config.toml
d_model = 64
n_head = 2
norm_place = "pre"
tie_embeddings = true
init = "normal"
init_std_qkv = 0.0625
optimizer = "ademamix"
Each number is 128 + 24 x the weight over its row's rms, rounded and kept within 0 to 255. Layers, rows and columns count from 0. Numbers have three digits each. The size before them is the row's rms in percent of the matrix's.

# layer 8 attention value, 64x64, rms 0.111, rows 48-63, columns 0-63
115:113113145137108143115172124104166154137160156172092141111089110116105133124133113168109141148140126158130183148077151075116085158137134139110139156113121163115135099097129132116115100141138132
108:137126106101077158126121118117139153112108161094118117131123145114117123128084166140123137167116150069138111141176153112144105173129132110097125112161128103138145101084112149094156097149161133
117:136124130130166119153109175151121103071113139132161126125115112124124136158137106126130145154146109080152110120162072122136148143141160107169116104161099147070107136158129147164159126115143123
106:138125118172084152128144084152158148128130075110099128107116118176135101142131133113103133107156157118099129115117107099096135115133110130158148106141176113081120097125118127146180098119104156
122:130166130171137147134123133154101156112111098093077116127108147144092148147119096071102135119138144129086145132104098102106111091114126166159133125117141096136108109120106116167110100149138170
115:137153148143124114164134132120130094137111110112113163160133156146100079114087135151117117139111132128097151072127153144163125126131100100104117180091118108165132149104111122132161119164179150
113:120099139086162111110132177139125153167129138167085127088122109107116155106143148114124105091139138171137125116089103146124171092156161126168122134129094153125146146131122106144108162119094124
114:074129112164133168137124147128169152093120126106139102090121143132144128101157161119115136100141163118145093121157159105136108129089104114109127124187124132145117106151073135129154099133165111
125:131129151100114146113085080121148124161173166140129131145127169104131168178112140180147118169130127106095137181089127132119133135136132137134115107095123135100138124098145133110087116096130120
095:124125141125123153119109119103143178098135152123132128102111146049124164171094120112111148146166114130141132152131103093082124162133165109155086116169138104130110128141123106115117112156134157
123:105098137161138128129134141126150131112130126155118099119137105174103124172169136084151085123137128135160142115133111125106103123149131146140132117104094188049123117127092139155145134153097112
120:143151127115117143124120060136085149141169135157151123149123113152169139144146126133150142163092113101103123140155077120105096112140138167149128075117135082127132120166154136116111127106099140
117:048093110110164141122135086144156124145155102149144150118130149080125175142166119141114119109150130145151143135109126094119124117114150089098101164156132145157124133117094118118098153132122141
104:154150118156121122124107127131121155115101126125132117146116179112118146137140169124113141131130150119127122122179180128085158084115138100134158084142123133092135168102125120098116165084121067
110:068086106091100119137164108105156136086114128161133158107133112119158109115157137159122120124102107115190131164146120120133140155125153137130152120150183140142141131160132113106132135143083124
118:119094100163134142103142161150090161122109158119124095086127103101154159107132126094130160134173150114142097132139121125121095093133124204146150113130155123136159097160120125142109102114123130
# layer 8 attention output (transposed), 64x64, rms 0.147, rows 48-63, columns 0-63
114:082119170127093117055121104132119132119128144132118141110106141084120103084149129138136131131109165187129144123109161149144136079152152132115154132109124151140171106133140101105125144133107157
110:085138158177106144135116153142106132139125178108119124098098135131136136145095125126129121178103108135162188133080164116123159131138127105082143130116149140116107167151159123118109140101125095
115:109124120137148107171150125109173110111095143122101133118094102139084111167180124167126127139144094094125103108157102131110120147138132126125107148124154135074125136125138158172112161103162091
102:134131148128128121108118119141177123142151119115080131155085124121145177129127055111105151073150134117138134100149140130165157133169139139130138093120180136130117127109100148086132115106142117
111:170124149120149164120145113117140117151107096115090146135108129116124157160113073161112142125174151109111146063117137106175121127126176117160143104124157154141130137115110119118125092108144163
127:147131119136139099096113172097107088094137133148111156132180145119139137162093148132127161160154111121141194082142165090153131123100087159114139114150112118119129124121109131125109121138098144
118:139130108099136113160126099113108132142138124158165124122123123122124110101187111113122123114130181131117081132135124167140092161134141118185086137139118126117166109087115106101119143187150155
104:114098087160141146137104130143138140184144138117100114144098158107102151117093108126082095126178137158143173126111124134117137177134132128083161124142143128124143128151138115096131168106124087
125:094121193116093161098136103154123109157119163112174129099119117151129121129136141152119167145095107164109101167109162124110138093099117099166112150111122126124116121141147137121150133077106134
100:082117148110113161156158081110125116133136140102118128107093143123100126112133125197120118150109139124090153114077143180117153116108190104148133109137148149132137148124145102118141154116142110
115:152106124144083120103114113122149119134105089156120124130089122093115098126185078102105116115136107152141121145196115170099124153162127135133116126134143157115166115113128150178128133124148141
116:119129183122145182132118095132170133133113136098100127100131085164174143137131131143145145110107087099123076191143137106111124108136149096127129131089121136153105151137133133153164123120117124
115:110113112085157121103144073143104115152169138129166115150135127107119120110134163150105123107150146202124133091119142156082129112128189148138154132150097130092144126124111127114146132140130112
104:153134127086100156173130149163120116128107099125168096184067134153123157148149124082140121112136123093132128127099165114117143149118074134158149125124112120091123148145145142108139135118140101
105:103144128120103097163114098142148157078155156108130115127140117117102109089137140140135097119074160156126110174130100131100147139178174150085157129140104141164111160122127115114125133145138122
122:120142118133164149152136120152138162197109128125102116138083101119104155113121091113123086112141143130128131143112086144131083149143157079117133113071164167137136150142138133107104114144116141
# layer 8 MLP up, 256x64, rms 0.173, rows 0-33, columns 0-63
089:084094125127061141134108133096126149120130089156127141159129180123140149087135149118145165162136137130140104127081153134099130094140103118126130073139153098108110141159121123115126135159153144
110:137089099127126143137083129077117170139105095130126098109119150074141138129112113125143173146103133151172152155113134127123121116187117158152155096120150138119150116158123132157124086107109147
084:152118133126128140149141141142158075071125154135121142196098116125124089151112130113093186152114151126153137144170123115114108150105141120120175138120132076104101126100127107143117117133128136
080:096103118114148135119115133141156114164118137127073116170100168101130174147143094185098135143166131137153176095102146103106130149125142110115167114111118144128111134144128124123112137096137083
108:108103137103151135153135128131156102141112117160106132173110133148132084150141114099125123143131167170163098200119110090121117101130106129117178117146109107142115117153151120131082143108166125
108:139117161107135116152113123121126146096130075129126095106139109101196133082177132135128154114128165142144087169130126117139106139125103108148148106113108159101125124102095144140129170136120175
098:126130130144115131131155131140144109104125099149095096171122091155113115095165141146128138149105147152123148111129136060140141167153133085128137139126101105123128139162074131134092178125118083
093:134068120173112145132114140134105089102171147147139118130106112140154139130147163164125113148083146121116128101156095073135138140127130149137140130124168132116079131119119081104120178117148135
142:106080181115129092148149122116104129123143079136092098137103100132154155103122125139175138141133147127159141155123143149138132142114078126119145147115090154117117136119084089132115112105165172
102:120121156100131101154103102110143123139110113096142134126112127105183093134138172124145177126112114165126122145124086131157089119138113136141156125089119118139110060181150163124153124121145115
113:095140110122091119126136145061127148105092112131113090120105131137155171110139126102154173121154146171141144157133118095091135147113112149128152129133106128138137088160146125133076136109162163
088:093125118149098139106173157117166091139165137121102060128136141137128171122150123170169134147143141136117129141129108095152111147137123148135143126136108127114125101060103126128105092136094113
103:125146160109130117175085146128103158117099129123094137164104105099141123086160158134186164123125145147108101156104095104121087104105102133138174135116123152119133123148148131141161117092119134
112:097116143124115108124140148069151155130074136124141090133132185135154182130130135147116166127139120154127121166117149081147157128111112157124165114136135087143109124164087114142117130116127098
099:114115165101130107137143157121110141123115041112089119115110132094137096170178172112138113140146122161128110142116134129160129175135149127152141131126105124126117132158148111137122163130076117
105:081088154104117136110088092059146097122146133152149109129129079148128113120124171132138155163190158121115139150098127126092160133155128138130127113134167120134099125137128124134114141107138133
080:107145158140158133140081170162173101123187153150151106105108095146172140104128118135078130118128119114105108121127129150175131139148133116121121115143141096139127101089118071129113137128141144
120:153113154062155102120131124090108152124146104138093093120083124094146158134165133124122117144126128140123135156133135137167125142117117138137165174126131098140131156151087107155085144085117161
075:147138146101161136064150149107140109143110119194097153133107122113128100137143139122119155140164141163148152111176130137163094118116114163136143130102115125088137092127095114137116170102116137
107:072111122135117121133091132091134120120130140151153149119121136110192112123137153095144111182143117149132131172134123067124136147135139113211134142117138127113101106137127102134112142119112157
083:097138123171138139133155126108132126141152109142124117128083137082161124145093112139099123120109101164132109146128112073128176143139116091159105138143082137103129162119123113155067113162136150
098:149092164126115107131106074077128114128161107148113066112110132113154151152103146117166130130120137124105119141101163134142149158126117109103133150116172117128131095159127136167071137105127145
085:079125123147116105105109119101117131165129149132134060155099149087145160154128151073133099125178161150126146137132126094155118111135122166161132144107128133139145107114124145146123173160127140
117:126107154124116134176110140100108098137147115215118106119098135129154163107128126124091151139156151162102126135100130141120152144132091152115132097130139139165117149079121088128105139131160111
108:163072120176139128119166105087084147181129128143134120114108144089163132160120152124107107133144140149142131168137116071153142116151132120140162108143106130127123087145103132158136133105130149
089:123111116129123114133148125106116098113135119132162138156111179149132094104154182114104110147116136136123102138175162092127114131173120064098157078143137118152109131155157119137144120140125085
111:165109162119120106113137105110156127099105111148140086119104166168172118147133110105160151130124135152124132176110150136134086121114093126137116126142144106153089137138129125168095182086148147
087:091136080106150129140099093122114112137121080145119093137115120130140129101148139135136163104131146143144117119171109111104108093161140150130150099153104132142125083171069097134129168134165122
099:152157142114133104128105115101161119185126092140113079113069115119179162122126134114131138119108134137118088123144148119097123139147119109100193134163145143119141127138115137162115114165117163
100:133118138168097101127125115086106114115132149164104107126103120144130150131134111116184116134178186169116123114133166100150115178146132122140129121151173118128095096089137144132097120130154146
106:107108117115113128145146153055090135175100105156160118159128095121131122144133134132116183135163148131138128151110090130123158159141132129133179100114112094130113140161122118095144088147143125
089:084125134124099118114108160109138127104095095151118139119105150142152139166147142095131113200142146140170120203107122128121100110106117107128153116114120131096141103111142104138100156109153154
105:091084115122153114134119124101160109119163139149148123136109126089127139145134113148160109185146120157109136159194158088151144123122108136171123116120167106124104148152121110101090111100140140
103:099118105100128109106156105124131163108105113125143101110093143130137111128104133158156137151139135119168130121149115111102049117187123129164164115136148113132121107187140128155126106148109098
# layer 8 MLP down (transposed), 256x64, rms 0.135, rows 0-33, columns 0-63
097:125113117127128125137108162151174105187091164136143140124104097106127120185127144140119112111172166131149131132080100137122091125167133110123124137092125146101122080119175138099141126121139125
097:105093146139144107095130153138112106119111149071154178135135133145083135134124143147105119158141076151117148108153142117116132133140118139119092082092095104130157123159150104180156106127117144
092:166133091145092131127134119184100170159140102142124126116145112133089149156136139106136112130188072117108110096135114115115133131148160120125091157064120138116140141147118112142137139161133111
095:125103175167108111136131110194111124186165135101146146106121102131145107118075128128116089127123176127139138162144128149147100132111104135156090103149154133136107106110126123129148125145117163
121:114153094090114157135142127117142148090079112134134143179111147130087093151156133106149124146135151141082143116162148129102091118138153127112148142105114097121151164134121163165096166102119107
098:148151131130170143118138152066108130151116126135108122121173086138106130149103129157105106093168143121138166127104140138134181124094153164144119131121131156127151092143157099116086086145127118
115:139099114118112115161121112220156115104136116172103169115129135113133111126146166115113134126122091120133105165128134092112134112125145115113190130104132135113142145168163115135089107117146132
089:115173142139129146105153117154127117098115097142111123128137149156146133116139099104174162153155136150103100130098157133108118160157107089088164089114089137139151116120157118145132070139152156
167:093141138138154140127092091142100153124147081149136088133106084150165142089135123144117158131135142116126183099133155142153139101107149175131097163110130142139144115117122126098088124084108136
092:138169175146084143125153133147112113119126120132158108158122117123101171112143091125119147150154122123142162091111132100112102122115092129063156105154142114137145168115133086102088154121141147
115:147125105094166142147147171167118104106131100143135140169102144141142106136144157146143124134120088140077170093129122094125133144153137102109138140140111101113113124128145159089119157059104136
067:169103160123118140117112114155117156103139123121157165090173125153100080096130106065102136155105128163114131098095141154105155109101149122108157107120135109146134138132116138151097097116157122
090:096148162153146119130126113122113126132094154119131117107133176105112124156099179126126130131146117134108140110118154106121148180092143145067142121184148133118116121102141187144151087135134103
124:156171127099102164120125105130123136119123070155134103088119082118091144128120150132161083162081103126121096121138141177136152125114138151111104144126120113090118113120131106147148143129135180
090:178149114149147119113143151127148085126155190128131132150149137159139133082115089131092125120137063123148137137112124120120140081114124111120184142092127101074113122128140145137129142121129111
106:147128139082091126076128143092101178157118100108126117118151148109120155112106109142121118150140125157151124130092133137166110147138163146117168184136087127102143141137167141158163127114109115
083:132129125122116111112170123100120143111053105131134139128155166114125101171118106142192110153116131171121145145159130103130133117072118141109142125109104144105123129147152175109148091122141128
123:108135113145138115184090150161152101102105160152127153132132147133121086110148153146115121105119077151091110177153125117113149108131149088080098110129141140105110103100167153128147123133129111
085:116084138170100054127114103150107148142173151082168111109134100121162115125119131120115085117118159096170128172098115147143123137131134142152112128129129153145131131104125121132166115106108139
097:170108138144101107081147130139155126133137091065137152096163157130106162172110147094140122133119108124123129148136139165115129123163145117147100146141122117107127118076119103123137086079140111
091:151136103091119190136154141128122160135097145135112174105173110138090134148158144118099155130157122101098128150134123159070113092109126130100136112137097151143125163127118158100115108134126091
108:119126074120156105108180168162125150100142131115109141139163150122119114093126142142105135145177123075102123137130094143125139110171128115155114154107083151114124159118154113138165102149137145
076:153142107117171137131142115125128125131129112123107158099112066147132122112157157197148137088112150154115157162128117149113120118105105079071094129153149110156131149112113142138153121159122132
116:121140088148095119137105132105167119093130154092118159136135153107101118149117158131119113129179169137111117152118127149182092144094158138150135129095161149119097093156153138116111103150091143
105:098183167157160124119137107155198121142097112167129133144128123132170143115126112116169099091105144121084144130148119132140117088114152126133112119113154103144124142155098131091137111102113103
098:153154159151177116139129130189092151148139101129074110139127107162140113109156134125123131132106124113130134097126124100122138143100114132113144149104134160094165131112190096084090118125150129
111:140099144100125136114138092102124165116130160100114088109109098158093147145119103123087121183134115117192142107115163099135146119169134124136118133161122094122131160118146133113137163140110173
085:110146136127106111071106167153113087128142153122123140105124102139118082137123092148116140164120175129126161125086132132130142179119161099132108127105155102138135124111130156091187140117143155
097:115076126154109136148153101120134133161166166126140159148131101185106154139091107130134091142132120142131094089098123126138148100126111155148125122127108113147134096113127068168090113137141098
107:118125135163159117135103134119112110139117103093136112169143127113123115089137055139137129183131154115132132127106098126140153116154107148141068127161161169113144139103109118111128092104133172
090:126180117127139144123138154125155137124152090115090173144093140147158111154149107122094167132147103161114158116129112133099091087088164109110124094128160149130122100124107154126154144140140082
096:115137084134175136116119150165118137133155073109142140101119130111124166127110140134104132111128155112114175111184124120111095088143170143135168166110108108083132148156123141151139150098122130
122:121109137134088151147093116108109127110124122111141158127158146118133155102104149128149134125173130134155158122128081132154081087144174154132131127181100133081090103136171157160120136116112135
101:124127156126118152169095148150137173096142109148141095124140123130145126133130104172163127082096096132120143087110116118106113147075134117113135142101144115135161138145144203115114100139155105